From a checkpoint of a small transformer trained on Wikipedia: LayerNorm before each block, tied embeddings.
Each number is 200 + 20 x the weight over its row's rms, rounded and kept within 0 to 999. Layers, rows and columns count from 0. The size before them is the row's rms in percent of the matrix's.

# layer 3 MLP down (transposed), 1024x512, rms 0.0185, rows 208-235, columns 0-127
103,198,185,160,191,240,196,181,186,193,217,197,177,217,218,175,198,197,187,204,181,213,225,192,185,194,177,185,199,177,226,225,207,179,218,202,196,206,194,209,216,208,183,199,197,165,200,199,201,236,226,193,191,206,206,198,180,188,209,172,208,217,199,188,182,204,141,197,199,190,176,182,213,205,214,218,211,227,206,176,176,154,163,191,201,199,223,198,186,176,191,211,183,231,196,186,173,209,209,208,235,220,227,181,209,183,161,172,214,207,187,164,207,238,182,228,194,208,165,195,225,176,202,229,222,190,240,220,197
101,180,230,168,204,198,214,199,191,174,227,219,188,200,172,207,225,221,177,222,218,195,176,202,212,209,218,192,181,204,196,161,171,213,216,188,203,202,207,171,231,199,237,198,193,217,185,166,192,179,200,172,200,243,196,198,204,189,203,183,217,174,205,189,226,165,203,170,146,210,226,190,229,197,207,209,205,217,180,185,197,224,208,244,190,214,184,224,193,202,202,158,207,181,195,176,213,184,207,191,198,215,185,202,214,200,191,182,183,203,204,182,196,190,191,200,202,218,152,199,193,208,183,188,179,228,178,209,191
091,213,220,185,225,177,186,192,182,182,219,178,194,176,208,210,207,165,252,203,176,227,196,195,181,209,185,175,218,199,169,166,216,186,207,211,197,187,217,203,205,205,217,184,164,218,180,195,230,190,217,211,184,221,214,197,223,195,207,176,209,218,202,186,169,227,218,173,209,205,183,213,146,211,211,211,182,177,189,197,204,205,200,211,208,179,218,217,154,187,218,184,187,196,177,194,201,231,218,191,204,212,197,186,219,186,203,191,237,222,225,196,202,188,197,243,183,187,168,163,199,203,221,208,231,208,199,230,197
087,209,200,218,203,180,186,186,234,227,175,205,209,254,206,221,200,198,219,206,179,160,185,199,204,228,180,190,178,212,184,209,209,218,204,182,215,228,194,182,198,213,175,233,206,199,206,207,202,186,210,214,207,205,209,206,185,202,243,188,120,225,203,154,215,192,205,211,199,212,232,197,174,179,225,161,169,185,186,216,196,207,186,212,200,163,197,182,165,202,210,210,202,181,195,220,177,239,193,220,200,165,221,229,207,217,215,167,182,170,252,213,188,193,177,217,218,213,197,223,225,176,171,218,177,195,203,185,218
084,190,166,238,220,173,208,203,216,185,195,187,228,219,213,216,193,232,220,207,233,199,219,182,204,222,218,181,186,190,224,200,189,210,190,204,231,187,187,184,226,174,178,221,200,211,229,211,174,197,207,225,201,195,190,209,178,192,193,186,211,211,166,182,240,192,218,215,201,190,169,190,205,240,184,212,184,220,201,196,221,186,233,201,149,214,200,198,188,150,162,196,192,179,207,209,207,185,189,176,178,217,205,219,175,182,220,194,195,209,203,179,191,212,208,198,192,193,228,226,181,224,180,227,197,242,236,211,200
085,187,176,224,208,239,226,178,194,177,191,207,167,215,219,193,184,173,225,233,225,201,180,189,184,157,250,194,178,197,220,196,190,209,207,191,192,194,193,182,194,225,182,188,217,231,204,199,214,215,189,220,187,186,192,206,196,190,202,171,202,225,200,230,182,230,247,210,179,199,169,193,189,196,198,190,200,217,203,187,197,227,203,199,193,200,214,204,189,188,212,226,208,199,214,193,217,211,225,189,220,221,214,152,210,189,163,173,176,191,215,210,190,241,195,222,188,176,234,166,195,206,209,206,235,254,225,209,213
086,204,165,174,205,224,219,214,227,196,189,196,200,176,180,187,214,180,224,186,206,190,244,198,197,212,177,217,210,210,202,189,248,176,220,212,218,186,211,210,218,164,196,203,175,200,207,199,211,190,191,208,224,232,182,224,180,166,170,200,220,212,208,200,194,235,192,215,206,223,182,204,215,175,163,181,196,210,196,198,173,247,203,235,195,229,208,224,186,187,193,162,189,180,198,189,198,201,226,153,186,215,213,203,186,209,176,228,184,178,213,206,183,187,222,235,210,203,169,191,223,214,189,199,225,204,206,218,206
097,259,205,171,179,195,198,173,231,206,228,199,212,204,189,223,205,177,194,202,178,174,209,234,202,213,193,207,209,188,193,183,231,200,217,213,185,190,194,175,207,209,165,235,182,197,156,192,184,198,239,180,186,234,210,234,170,237,195,184,210,238,180,223,228,193,214,209,202,179,232,220,177,163,187,220,207,197,198,182,200,203,214,166,220,195,197,189,213,208,194,176,204,180,213,196,208,214,181,181,172,168,181,215,182,201,227,209,217,199,198,242,199,194,208,178,225,200,226,214,211,204,213,259,196,214,202,215,181
083,217,240,214,189,188,197,188,211,212,207,196,198,194,202,220,219,208,247,224,162,212,245,194,198,162,188,178,204,206,202,192,250,203,198,207,192,203,201,215,211,225,153,181,202,193,217,201,220,198,184,233,187,198,211,203,175,206,189,211,187,215,169,238,194,174,194,175,219,199,186,225,201,215,200,220,185,203,183,190,203,182,179,204,230,182,240,207,196,184,218,175,222,209,219,208,186,224,183,208,186,199,225,172,214,189,191,210,195,214,153,187,240,206,174,216,205,192,188,201,225,192,193,165,223,215,185,218,182
091,170,189,240,208,154,222,191,225,204,223,217,184,204,199,182,181,225,193,206,209,217,222,213,231,162,192,216,206,187,172,225,197,201,219,204,175,200,167,221,206,194,224,218,191,169,216,201,222,205,194,219,213,208,202,198,185,216,192,196,221,193,197,161,239,178,206,191,179,200,200,213,180,197,216,188,215,217,175,201,230,180,213,166,220,179,226,224,209,191,189,224,217,193,182,204,180,226,211,197,218,218,210,215,202,186,179,235,222,212,219,209,184,190,198,238,188,186,205,193,207,207,225,230,199,214,195,185,205
101,215,242,214,196,211,158,223,205,186,192,196,189,216,247,226,193,205,200,204,201,183,210,177,211,213,184,200,207,220,203,200,196,196,208,184,161,210,201,183,172,243,154,160,148,220,213,218,181,206,222,226,185,178,195,170,224,200,208,181,208,230,210,200,212,186,228,205,226,213,209,200,159,183,222,216,169,268,239,183,228,200,182,163,194,165,237,186,222,208,190,212,190,162,227,239,179,203,253,191,188,191,198,234,162,211,171,199,159,217,216,201,206,210,222,185,205,178,229,162,207,188,184,228,215,201,242,205,188
107,167,202,186,197,156,207,229,221,183,189,199,197,213,238,212,156,218,186,187,175,201,220,216,203,244,191,249,198,173,178,193,195,178,180,235,208,187,183,225,256,215,179,185,178,197,212,214,188,206,226,218,207,194,176,220,202,204,179,211,233,226,184,189,217,196,187,193,194,176,195,181,231,195,213,175,187,216,216,211,209,184,202,176,191,202,197,202,212,183,195,196,208,176,177,191,175,191,206,229,177,242,228,170,219,179,198,199,204,183,191,215,182,202,199,218,178,247,204,226,200,245,215,196,217,175,172,193,225
089,160,209,221,229,190,188,189,191,214,191,176,186,159,192,204,228,202,196,230,234,221,174,165,220,215,206,190,179,190,209,211,211,193,179,187,228,194,210,194,198,196,187,229,188,185,204,226,196,248,197,222,226,190,217,201,207,196,191,225,214,200,199,191,214,202,210,179,202,231,234,195,199,158,197,219,204,206,197,211,229,200,206,209,210,197,196,211,199,213,172,184,247,190,204,210,204,195,198,235,190,173,211,181,213,185,186,202,203,166,185,197,208,220,193,197,213,194,251,174,219,208,207,204,190,204,227,213,169
108,192,192,203,219,235,226,166,211,168,183,179,203,188,202,203,221,199,226,208,224,205,198,246,188,183,220,183,228,198,166,193,208,206,217,200,216,220,252,181,205,194,200,165,203,172,252,198,194,198,201,206,212,203,209,217,198,215,211,177,203,177,213,268,223,181,231,186,238,217,218,169,232,172,194,204,244,206,227,230,204,190,162,210,176,167,200,206,194,202,196,182,207,197,192,209,210,221,182,201,236,215,221,206,188,190,206,175,148,221,180,210,240,254,192,189,192,141,183,169,211,208,202,230,231,222,204,198,214
098,226,191,171,188,201,184,175,214,192,205,204,179,184,172,213,171,187,172,168,177,204,173,211,217,241,195,178,204,189,193,214,205,190,207,203,199,221,199,219,181,209,214,208,211,156,201,186,222,192,227,185,200,202,202,207,201,223,215,193,185,165,193,199,202,187,207,207,225,189,187,225,191,201,183,181,164,199,222,221,161,188,215,209,244,166,185,193,170,165,176,198,209,192,180,203,215,210,203,184,228,176,188,233,188,217,196,194,203,200,200,216,175,183,187,155,199,207,214,198,242,165,186,238,216,178,181,184,188
095,165,188,190,208,230,213,249,197,219,190,218,194,206,154,209,221,189,239,136,192,209,180,182,239,194,198,175,208,220,202,217,154,234,198,202,220,209,236,206,166,240,170,216,171,174,189,196,218,211,180,171,212,181,212,202,147,195,197,199,198,217,230,192,190,239,195,179,204,184,204,207,240,248,162,188,202,159,166,199,178,185,193,178,223,204,205,203,208,197,227,212,194,200,188,204,196,199,186,214,236,205,200,181,179,231,186,186,207,200,197,204,187,203,163,198,218,217,200,194,182,175,167,170,201,239,224,220,231
093,249,183,194,180,163,206,198,216,215,192,180,233,207,188,211,188,188,188,192,228,183,178,185,212,233,251,225,210,219,185,181,237,219,206,215,224,197,206,202,185,201,190,185,212,213,210,182,235,196,226,187,177,205,181,194,223,190,188,195,192,181,182,199,217,214,208,214,226,234,197,192,219,211,225,215,192,172,186,179,206,183,200,208,209,192,214,194,252,217,207,180,173,190,214,214,186,208,198,199,210,218,207,195,153,198,196,184,207,185,191,193,190,200,200,161,236,208,206,210,203,193,190,198,196,224,228,193,152
109,218,220,175,190,200,189,208,210,201,192,214,190,203,200,228,248,175,207,212,208,175,194,230,202,208,184,185,251,186,168,178,194,202,178,221,197,171,213,167,187,189,190,175,238,187,207,231,175,219,225,209,178,259,170,194,236,211,220,191,189,228,223,199,185,164,209,194,187,201,190,174,212,191,194,207,198,209,196,179,196,194,218,203,178,200,172,198,210,185,220,203,185,205,201,208,190,182,179,169,177,166,164,169,184,178,213,230,193,200,167,216,204,200,227,161,231,161,204,199,183,201,220,208,209,223,250,214,168
097,193,219,169,168,227,221,169,175,210,210,198,188,206,185,194,197,187,204,203,177,181,202,215,213,220,178,223,188,207,205,231,206,190,230,226,217,222,208,220,182,188,192,192,195,171,262,196,180,204,222,190,193,198,204,218,198,216,168,185,209,249,209,203,238,187,187,205,166,188,179,212,213,179,182,236,201,218,181,197,195,207,201,229,169,170,199,215,199,162,197,179,205,173,212,202,187,215,227,235,201,204,194,213,205,168,178,188,210,233,192,183,226,197,172,160,199,185,161,198,218,193,204,201,213,158,212,216,222
092,174,236,188,218,236,209,183,184,179,180,175,213,194,189,205,245,160,209,192,206,217,262,195,179,209,227,230,203,212,209,197,166,189,193,208,165,224,209,175,171,194,199,206,206,179,208,166,200,206,203,255,237,178,207,213,191,206,221,219,211,205,179,223,165,217,215,190,185,181,218,195,201,221,194,204,185,206,190,159,211,202,171,152,207,191,204,226,164,185,232,189,195,190,203,137,210,156,171,202,174,222,220,215,185,209,196,202,209,213,208,165,201,203,177,202,226,174,201,209,194,168,219,225,205,240,216,200,169
101,186,189,260,207,230,177,186,188,162,215,201,189,216,224,227,196,192,217,198,188,211,209,178,205,224,197,193,230,175,203,201,185,208,217,192,171,189,183,193,173,211,177,232,198,166,192,223,173,215,179,160,227,201,207,204,178,181,217,184,205,210,212,189,192,202,227,190,191,212,174,197,190,208,200,189,203,257,225,219,178,197,167,213,196,202,189,188,154,225,229,199,219,214,194,215,189,171,228,181,192,184,173,201,216,241,213,169,195,203,208,191,169,193,163,224,218,214,197,215,217,174,228,188,208,191,203,206,194
109,178,186,263,194,222,208,158,191,215,182,216,195,202,164,199,213,224,221,189,189,172,200,202,199,245,201,175,210,228,215,168,208,199,223,136,173,204,170,201,194,170,231,236,193,189,189,224,205,191,218,225,178,208,210,181,163,188,189,208,191,187,234,205,191,204,238,195,174,203,199,249,190,206,208,176,211,202,193,226,184,215,223,172,180,168,195,186,177,197,209,243,175,199,189,197,187,211,209,173,222,221,228,219,183,220,194,239,194,168,201,169,197,226,205,243,171,209,209,222,195,196,186,199,191,228,195,179,194
101,220,211,180,239,212,179,215,183,213,226,218,190,191,218,199,205,182,258,190,193,243,205,208,176,195,207,192,197,192,196,188,196,206,246,172,189,177,167,199,183,201,191,215,186,198,217,220,206,223,204,182,181,231,161,226,185,209,177,208,210,214,204,223,201,191,237,201,226,191,211,198,197,196,202,197,188,207,211,185,211,179,184,206,171,165,209,178,205,198,195,202,225,221,197,198,191,210,179,179,201,203,168,186,198,217,176,215,196,182,222,214,203,233,213,217,163,206,183,200,200,177,170,179,192,201,213,197,161
102,215,199,196,204,272,231,203,234,202,202,228,176,169,188,209,200,197,156,197,205,213,171,226,208,228,204,192,187,160,201,240,226,173,228,184,213,217,202,222,219,186,213,186,173,188,218,228,173,195,254,184,188,214,155,179,179,156,190,211,208,227,207,213,214,194,182,226,161,220,234,178,184,215,189,209,209,219,227,193,195,193,183,194,187,181,198,198,178,202,186,211,174,229,181,220,201,209,190,210,199,223,241,231,206,181,190,246,192,192,225,184,223,193,171,233,220,187,224,194,192,187,196,210,192,214,178,204,186
134,197,182,208,209,233,217,189,168,222,194,191,198,192,205,170,177,176,180,209,214,226,228,195,212,172,176,192,224,190,183,198,204,229,189,181,210,187,199,197,174,184,208,210,188,227,194,176,243,195,175,196,226,247,241,196,195,211,200,198,209,170,262,182,236,223,191,186,176,208,238,176,211,203,185,188,228,241,219,201,213,193,231,234,185,213,165,224,202,211,179,199,201,184,187,163,209,204,184,187,218,213,198,228,163,199,240,239,217,208,223,195,236,219,220,177,228,158,228,207,197,185,176,190,192,209,198,181,186
087,174,211,222,193,187,210,189,209,222,226,199,203,208,191,193,232,189,175,217,178,197,168,223,206,212,171,204,179,200,196,208,180,180,215,195,196,191,183,223,202,161,199,163,219,176,183,176,192,226,192,177,199,191,189,187,203,167,185,209,181,199,201,181,202,195,183,194,212,173,197,211,193,199,230,174,162,224,207,187,180,186,176,162,219,195,193,178,176,206,200,220,209,199,197,186,180,193,209,214,198,227,229,198,220,197,193,220,194,176,161,183,188,174,174,218,183,196,196,200,218,216,184,181,202,180,210,207,205
086,212,199,186,214,187,191,177,229,223,193,196,193,231,222,202,217,171,202,193,224,176,197,192,194,222,193,150,183,186,218,226,184,206,195,229,189,223,208,170,206,210,208,193,178,220,197,212,210,225,247,204,201,223,219,167,190,184,218,180,212,242,206,207,196,195,220,156,191,182,200,224,194,175,200,204,242,202,227,222,189,174,180,171,199,210,223,192,171,196,199,181,222,191,192,207,197,200,235,217,199,201,198,206,201,224,196,196,164,226,182,209,215,217,203,182,210,205,203,211,203,241,137,193,199,223,225,209,207
101,210,172,186,178,182,198,209,196,189,220,189,221,206,205,218,186,230,189,204,221,187,163,170,211,215,215,198,196,236,182,179,249,211,211,182,197,205,149,210,197,247,162,209,223,198,181,221,155,218,200,227,204,151,189,178,211,204,222,200,183,265,212,189,170,181,213,220,184,183,203,186,194,165,185,189,192,227,175,190,197,227,162,188,178,191,218,170,174,182,205,218,184,193,191,248,221,205,222,209,203,177,194,230,206,195,211,170,212,184,207,240,205,200,200,182,200,230,170,189,184,171,209,210,221,222,194,217,217
# layer 3 MLP up, 1024x512, rms 0.0294, rows 209-235, columns 0-127
103,190,197,210,203,169,215,186,196,213,182,191,213,207,212,187,177,195,226,209,167,185,238,194,190,175,200,201,223,167,209,207,198,208,174,218,207,190,187,198,222,220,202,192,214,181,210,191,225,198,219,208,213,188,174,191,153,211,183,204,196,200,210,193,205,228,199,237,273,205,205,191,190,194,209,172,202,192,171,215,205,182,198,204,199,229,179,189,203,197,184,246,179,202,201,223,204,177,198,198,183,174,199,187,212,166,193,180,242,197,242,256,166,215,207,186,192,227,202,193,240,220,189,196,200,196,243,193,192
101,178,175,185,194,188,204,211,200,200,190,204,209,217,232,199,181,214,212,187,201,175,187,199,206,206,219,257,187,220,236,199,209,209,210,189,143,184,193,196,205,197,210,210,186,199,226,217,177,182,234,183,203,210,183,188,202,157,219,193,194,211,243,196,252,225,186,206,212,189,196,190,182,220,179,201,202,221,180,206,193,209,205,204,188,203,208,207,180,226,187,196,205,177,179,221,192,231,218,191,202,180,202,209,210,201,229,177,176,230,201,241,199,194,197,200,171,198,216,214,199,185,175,207,197,194,190,197,204
090,197,208,221,174,229,205,228,169,200,185,189,194,189,212,183,216,195,181,216,197,182,198,208,204,200,219,164,229,205,232,182,192,194,172,198,181,213,238,196,192,215,194,191,213,220,173,227,214,186,197,224,211,185,211,179,198,202,183,194,237,237,192,212,207,231,194,199,190,203,151,182,186,235,194,203,204,183,195,194,185,221,234,204,217,186,179,245,227,197,195,201,198,219,208,214,196,176,209,198,231,232,195,170,196,217,201,212,196,238,185,222,206,194,234,200,179,178,197,166,193,174,162,186,205,218,180,201,225
097,168,197,208,214,207,214,168,194,201,197,193,188,191,158,195,237,185,198,187,167,150,201,202,185,193,207,181,185,202,212,181,192,208,208,194,197,191,223,211,198,193,188,227,198,148,174,177,198,211,177,212,212,209,185,194,165,209,210,203,205,189,169,217,219,232,210,179,238,208,265,175,200,230,181,165,192,165,185,189,231,220,174,217,204,207,206,193,179,201,180,189,193,210,190,178,202,183,151,221,158,171,204,211,212,211,226,179,199,217,233,210,237,193,195,192,171,165,187,201,201,184,174,162,209,242,206,191,211
098,183,208,213,206,194,170,220,200,206,172,203,210,190,170,220,200,196,223,219,186,184,194,193,198,208,143,201,218,195,223,210,208,153,204,205,185,236,183,200,234,190,201,209,151,163,197,182,194,202,228,178,190,199,196,173,216,197,179,203,206,172,187,180,229,216,244,208,221,209,188,158,233,215,155,226,208,177,189,209,180,183,212,219,190,201,225,186,217,207,197,185,221,213,199,217,207,191,186,190,219,143,155,226,193,203,230,182,208,220,254,209,219,197,209,184,174,181,187,172,218,203,176,201,220,195,163,188,179
079,163,231,219,175,205,172,229,180,199,212,219,187,204,201,204,180,210,204,209,212,193,212,209,160,187,215,198,170,196,201,160,158,202,184,224,169,192,196,198,214,196,172,193,186,198,201,196,216,212,187,207,197,190,200,170,204,169,223,189,228,167,222,183,181,230,213,185,212,187,196,181,205,211,227,195,183,184,205,222,143,194,201,160,189,211,183,200,160,204,204,243,184,228,227,206,190,187,202,182,229,183,211,202,226,207,205,175,207,212,214,176,158,170,215,199,240,186,190,190,181,196,181,197,182,191,195,195,216
110,209,198,221,162,200,211,248,183,199,201,208,205,226,197,204,195,148,187,192,158,192,167,228,180,170,211,206,197,234,213,172,145,199,188,168,206,181,210,189,224,210,164,149,198,215,202,211,207,196,169,202,212,214,165,170,181,184,185,191,212,212,215,201,181,231,206,202,201,201,189,209,217,214,235,198,199,200,209,199,194,225,172,186,204,185,201,243,203,200,202,221,173,226,204,175,207,189,206,199,183,169,190,205,160,199,178,219,206,168,238,213,186,198,198,205,197,171,192,190,200,189,208,191,213,217,217,209,191
096,185,207,226,202,231,193,157,188,206,216,194,237,196,207,204,177,230,218,212,167,176,224,198,159,196,235,173,187,168,192,238,215,193,204,214,191,168,249,165,205,211,195,163,222,188,193,199,210,205,241,191,208,191,208,228,201,207,192,217,193,175,209,208,220,182,190,208,189,197,225,221,223,192,225,229,222,224,202,190,205,209,210,228,214,192,171,225,171,230,215,164,161,232,230,192,196,189,202,209,198,165,206,170,206,189,182,192,178,190,225,211,229,205,210,207,212,171,192,236,228,189,230,188,200,220,217,204,183
100,234,206,215,204,231,245,199,214,204,194,212,176,186,203,211,192,187,209,184,212,202,231,201,214,163,235,207,178,183,237,209,198,167,207,216,234,166,205,219,163,195,158,193,188,174,216,174,166,213,206,202,197,223,155,201,220,228,201,206,203,197,200,217,202,197,205,192,212,208,167,190,191,210,210,201,179,181,175,206,230,252,197,194,210,160,129,197,191,182,179,251,176,176,204,197,185,222,198,185,213,192,191,166,206,235,199,202,202,195,185,238,208,179,185,211,218,173,192,195,220,189,209,158,197,240,228,198,214
092,212,196,163,199,192,196,210,184,188,194,213,198,170,188,211,194,227,199,192,206,176,219,217,190,210,205,192,217,227,221,215,206,190,225,186,198,229,194,227,190,199,218,185,231,166,181,210,198,195,160,202,225,234,170,219,195,232,208,181,222,174,230,198,255,239,181,205,176,204,138,190,175,205,187,178,198,211,214,201,204,200,205,205,180,225,189,234,236,182,211,181,213,210,176,196,216,222,214,199,201,195,194,209,251,184,202,220,257,160,220,174,229,194,198,205,171,233,170,184,223,182,169,176,214,217,222,183,186
103,160,225,216,189,228,224,205,187,194,215,201,189,208,154,203,174,196,205,219,209,237,203,182,188,199,220,170,199,221,196,200,187,175,190,181,183,238,235,195,211,194,184,202,174,200,229,186,237,199,194,185,202,197,170,215,221,191,218,209,199,187,198,172,162,229,201,181,188,187,180,208,199,196,220,225,195,236,218,199,196,250,211,219,216,198,181,165,198,184,202,242,212,214,238,163,209,208,182,191,155,167,207,218,189,201,205,191,203,201,203,184,200,153,212,187,228,200,188,195,206,175,186,202,247,232,213,189,201
103,179,185,241,215,188,233,190,238,184,203,193,188,211,176,219,231,200,186,202,199,217,174,183,194,185,216,205,208,224,217,170,192,168,173,204,195,191,178,181,191,191,205,187,221,219,177,225,184,207,186,238,192,187,139,189,212,148,218,201,215,234,210,208,185,208,193,194,182,205,216,174,176,242,242,239,199,212,189,213,200,221,195,201,193,230,181,208,196,199,204,191,178,174,200,190,189,185,176,184,202,203,160,214,231,218,149,209,210,194,189,168,208,205,190,229,200,202,185,191,161,197,215,179,200,252,161,216,192
106,226,165,189,174,196,204,207,194,175,182,193,183,215,202,204,201,180,203,198,191,249,168,191,213,166,197,215,236,220,198,190,172,188,217,210,201,210,208,189,218,207,182,191,212,191,204,160,186,209,158,211,184,190,174,180,223,200,201,187,214,234,210,151,152,221,197,214,201,186,205,171,215,204,249,208,211,227,173,201,201,205,198,152,214,207,204,155,173,228,196,203,197,223,213,220,224,227,199,198,204,206,199,210,231,202,178,182,190,193,225,200,185,194,193,198,223,201,178,196,177,188,191,205,188,225,174,213,186
096,200,201,238,189,217,200,198,181,233,181,182,218,221,213,195,199,201,199,211,202,175,210,209,165,170,237,225,221,206,210,190,172,202,164,197,223,216,189,186,191,176,202,207,218,236,199,208,202,182,174,232,226,200,211,193,187,208,202,184,205,193,214,223,202,202,216,189,192,208,244,188,209,185,220,213,179,207,200,202,210,197,168,208,221,198,222,212,237,211,188,232,200,211,200,212,190,182,163,209,197,205,160,156,197,206,159,159,198,183,223,192,212,209,192,220,194,184,179,202,206,205,169,144,226,199,197,198,184
091,180,208,209,199,158,191,183,187,205,176,199,197,195,195,196,190,188,192,227,214,214,198,215,195,165,210,208,187,175,225,197,192,162,161,213,201,204,212,202,223,204,214,194,192,199,197,191,193,202,204,180,188,197,163,201,210,188,190,200,185,213,198,187,231,165,183,218,214,209,201,200,185,200,202,181,198,217,206,209,188,234,195,202,195,225,181,192,173,193,185,207,191,213,207,195,183,229,215,180,181,187,195,206,209,213,215,162,212,198,236,209,201,198,223,253,179,190,191,159,214,228,222,170,190,186,192,193,189
108,216,208,214,190,216,176,200,194,198,210,188,197,225,197,180,188,217,225,219,227,223,206,199,166,182,201,192,195,213,220,175,210,190,194,205,179,223,217,213,200,202,197,196,176,202,208,190,177,197,208,192,192,209,187,194,179,166,202,183,207,205,235,180,208,211,182,182,200,190,233,194,209,214,166,202,227,240,198,196,188,184,242,233,155,168,156,182,181,211,218,189,212,171,187,191,205,234,181,203,174,188,201,220,205,261,211,164,183,193,191,220,191,212,180,222,220,189,176,192,196,218,187,197,168,223,216,202,183
103,174,253,204,209,189,231,197,186,210,184,217,209,209,203,203,202,190,184,185,220,194,237,207,171,202,198,192,195,212,200,191,183,160,176,196,184,197,191,192,194,189,223,182,202,195,218,199,160,203,199,206,186,187,204,232,220,159,181,198,213,161,190,198,222,188,183,200,208,207,186,197,212,170,203,212,213,197,213,212,155,208,170,185,229,196,195,203,196,196,201,208,224,205,221,185,195,224,207,223,218,184,168,219,194,177,154,175,205,199,195,179,172,223,213,229,165,209,179,204,177,193,201,220,215,188,168,207,216
090,189,218,188,224,208,213,227,205,204,176,200,187,209,180,196,201,170,157,194,203,206,214,230,222,195,201,207,225,189,157,177,179,230,188,196,164,207,175,172,220,208,214,227,189,237,202,210,195,193,211,187,221,181,192,194,171,191,197,199,210,187,186,231,197,202,226,228,230,182,242,178,199,207,218,189,228,179,177,211,196,179,204,192,212,215,160,211,164,184,179,246,191,224,180,180,207,152,177,187,165,200,193,186,208,197,199,213,184,183,204,215,153,177,187,195,223,207,193,232,166,206,192,200,202,229,186,210,206
103,178,191,258,186,214,192,208,169,195,164,198,198,168,185,214,174,216,192,192,169,214,217,165,186,199,201,168,185,200,198,198,214,231,174,208,211,200,191,220,188,190,212,224,208,188,188,218,199,204,220,208,177,234,209,199,181,214,216,206,195,219,206,219,203,220,219,171,201,193,198,151,199,208,219,233,225,216,194,192,174,204,208,173,191,193,179,226,213,200,212,206,207,224,227,193,199,188,193,213,211,228,150,189,183,187,219,200,204,165,202,201,159,171,219,217,215,219,174,188,193,196,179,225,194,165,214,202,187
098,215,210,181,167,196,190,201,199,180,206,217,180,201,184,173,194,187,227,252,200,205,143,260,208,165,195,172,193,205,212,207,181,214,190,187,157,209,207,189,194,204,209,148,174,210,233,196,212,191,183,195,194,209,167,169,219,239,204,199,179,192,227,180,189,166,204,206,189,206,196,203,173,198,198,185,198,168,203,200,214,212,190,200,184,175,223,208,179,210,211,225,170,197,222,194,205,207,185,170,191,216,181,189,230,196,186,238,190,191,186,165,231,180,210,230,233,204,195,183,179,178,192,150,207,209,222,207,180
107,176,204,224,181,158,193,232,192,236,225,195,164,210,197,172,177,214,221,210,195,217,216,205,221,161,205,181,188,185,209,199,185,172,165,206,197,149,178,212,179,205,210,183,196,195,182,188,180,210,202,208,226,208,197,197,171,174,185,212,203,184,202,197,243,225,188,202,197,207,198,174,218,232,189,189,217,224,201,181,202,229,206,208,179,210,190,228,217,199,206,205,185,209,220,181,190,194,221,192,211,201,206,221,184,211,194,203,188,232,208,214,201,187,193,212,205,213,216,182,187,215,216,183,146,227,231,223,195
112,167,173,227,198,211,220,195,190,228,167,199,213,185,200,190,187,225,207,207,190,197,230,217,226,180,165,209,209,242,226,178,177,206,175,208,216,189,204,199,191,189,194,170,194,182,197,156,187,198,241,180,241,211,229,169,218,203,206,217,228,182,212,151,207,179,189,198,189,191,207,177,228,244,168,215,233,210,198,196,208,219,176,216,177,212,191,206,219,190,201,173,209,201,217,190,183,238,193,175,206,184,194,202,198,225,189,204,265,180,173,213,219,169,165,215,145,194,200,184,178,197,191,157,223,215,190,195,216
089,173,171,200,183,172,168,201,185,197,181,200,237,184,190,230,203,215,204,222,191,210,193,198,172,190,201,237,212,208,182,177,177,187,153,196,186,186,192,220,209,211,193,256,199,202,201,200,184,181,182,205,250,198,245,210,200,217,191,197,181,197,189,194,224,205,206,188,211,213,176,202,198,191,239,187,190,215,172,201,166,197,219,216,187,217,178,197,211,178,211,236,181,181,171,211,188,181,197,195,200,197,194,193,204,222,196,177,215,181,183,230,209,175,208,182,225,215,180,212,202,205,187,220,185,208,224,213,179
112,222,218,203,181,175,179,236,202,172,200,192,204,224,221,202,231,173,183,205,193,164,158,224,196,205,237,206,154,223,202,197,222,193,200,195,194,198,196,172,194,185,187,200,211,201,207,175,205,201,187,221,183,181,127,181,195,213,202,220,186,221,190,225,195,173,217,197,228,190,139,210,207,211,244,217,183,209,188,207,217,213,176,204,229,218,201,174,185,199,206,209,178,221,186,204,213,194,199,177,180,199,185,168,223,231,173,183,194,210,239,192,203,177,164,216,249,238,173,178,162,182,201,196,181,182,201,223,184
086,193,199,177,182,186,176,218,212,210,202,201,223,219,215,183,186,197,185,238,217,205,208,189,193,195,211,151,248,202,197,221,189,200,176,203,177,210,191,171,175,193,220,229,199,211,202,191,182,186,229,200,197,169,173,209,219,191,199,191,200,231,185,205,169,205,196,207,225,205,222,187,193,231,188,217,212,199,187,206,200,202,197,228,204,211,168,184,243,201,173,181,188,206,206,200,187,179,170,165,208,158,187,211,196,225,194,180,215,209,184,231,182,186,231,202,219,161,211,204,208,197,193,208,171,208,188,217,203
104,194,181,176,200,177,211,189,183,231,179,209,233,207,209,198,209,192,210,171,179,204,196,207,153,168,168,187,173,206,231,177,192,191,205,200,204,205,218,174,224,222,229,213,183,226,194,187,202,205,212,218,188,229,204,189,224,218,180,198,186,241,249,206,221,217,208,167,212,185,198,190,200,233,224,196,195,198,219,211,193,230,195,196,180,222,151,178,182,218,192,195,215,198,190,203,206,211,204,192,179,205,206,204,202,210,217,194,205,199,217,183,194,195,198,211,236,189,193,172,157,217,207,173,184,221,237,203,191
103,161,203,209,195,197,162,217,219,209,203,209,238,207,199,168,199,230,171,179,162,184,178,226,196,190,198,204,186,209,215,186,183,176,213,199,179,214,216,203,240,206,196,195,202,172,203,204,217,187,229,203,222,193,223,182,203,236,217,200,223,170,216,177,266,184,174,202,227,201,200,179,180,249,191,190,195,234,184,214,175,185,215,192,169,184,218,203,210,178,195,204,238,180,214,201,191,208,223,186,183,184,188,225,209,202,196,184,203,238,203,212,223,202,161,233,193,199,172,178,213,205,195,222,186,184,242,202,179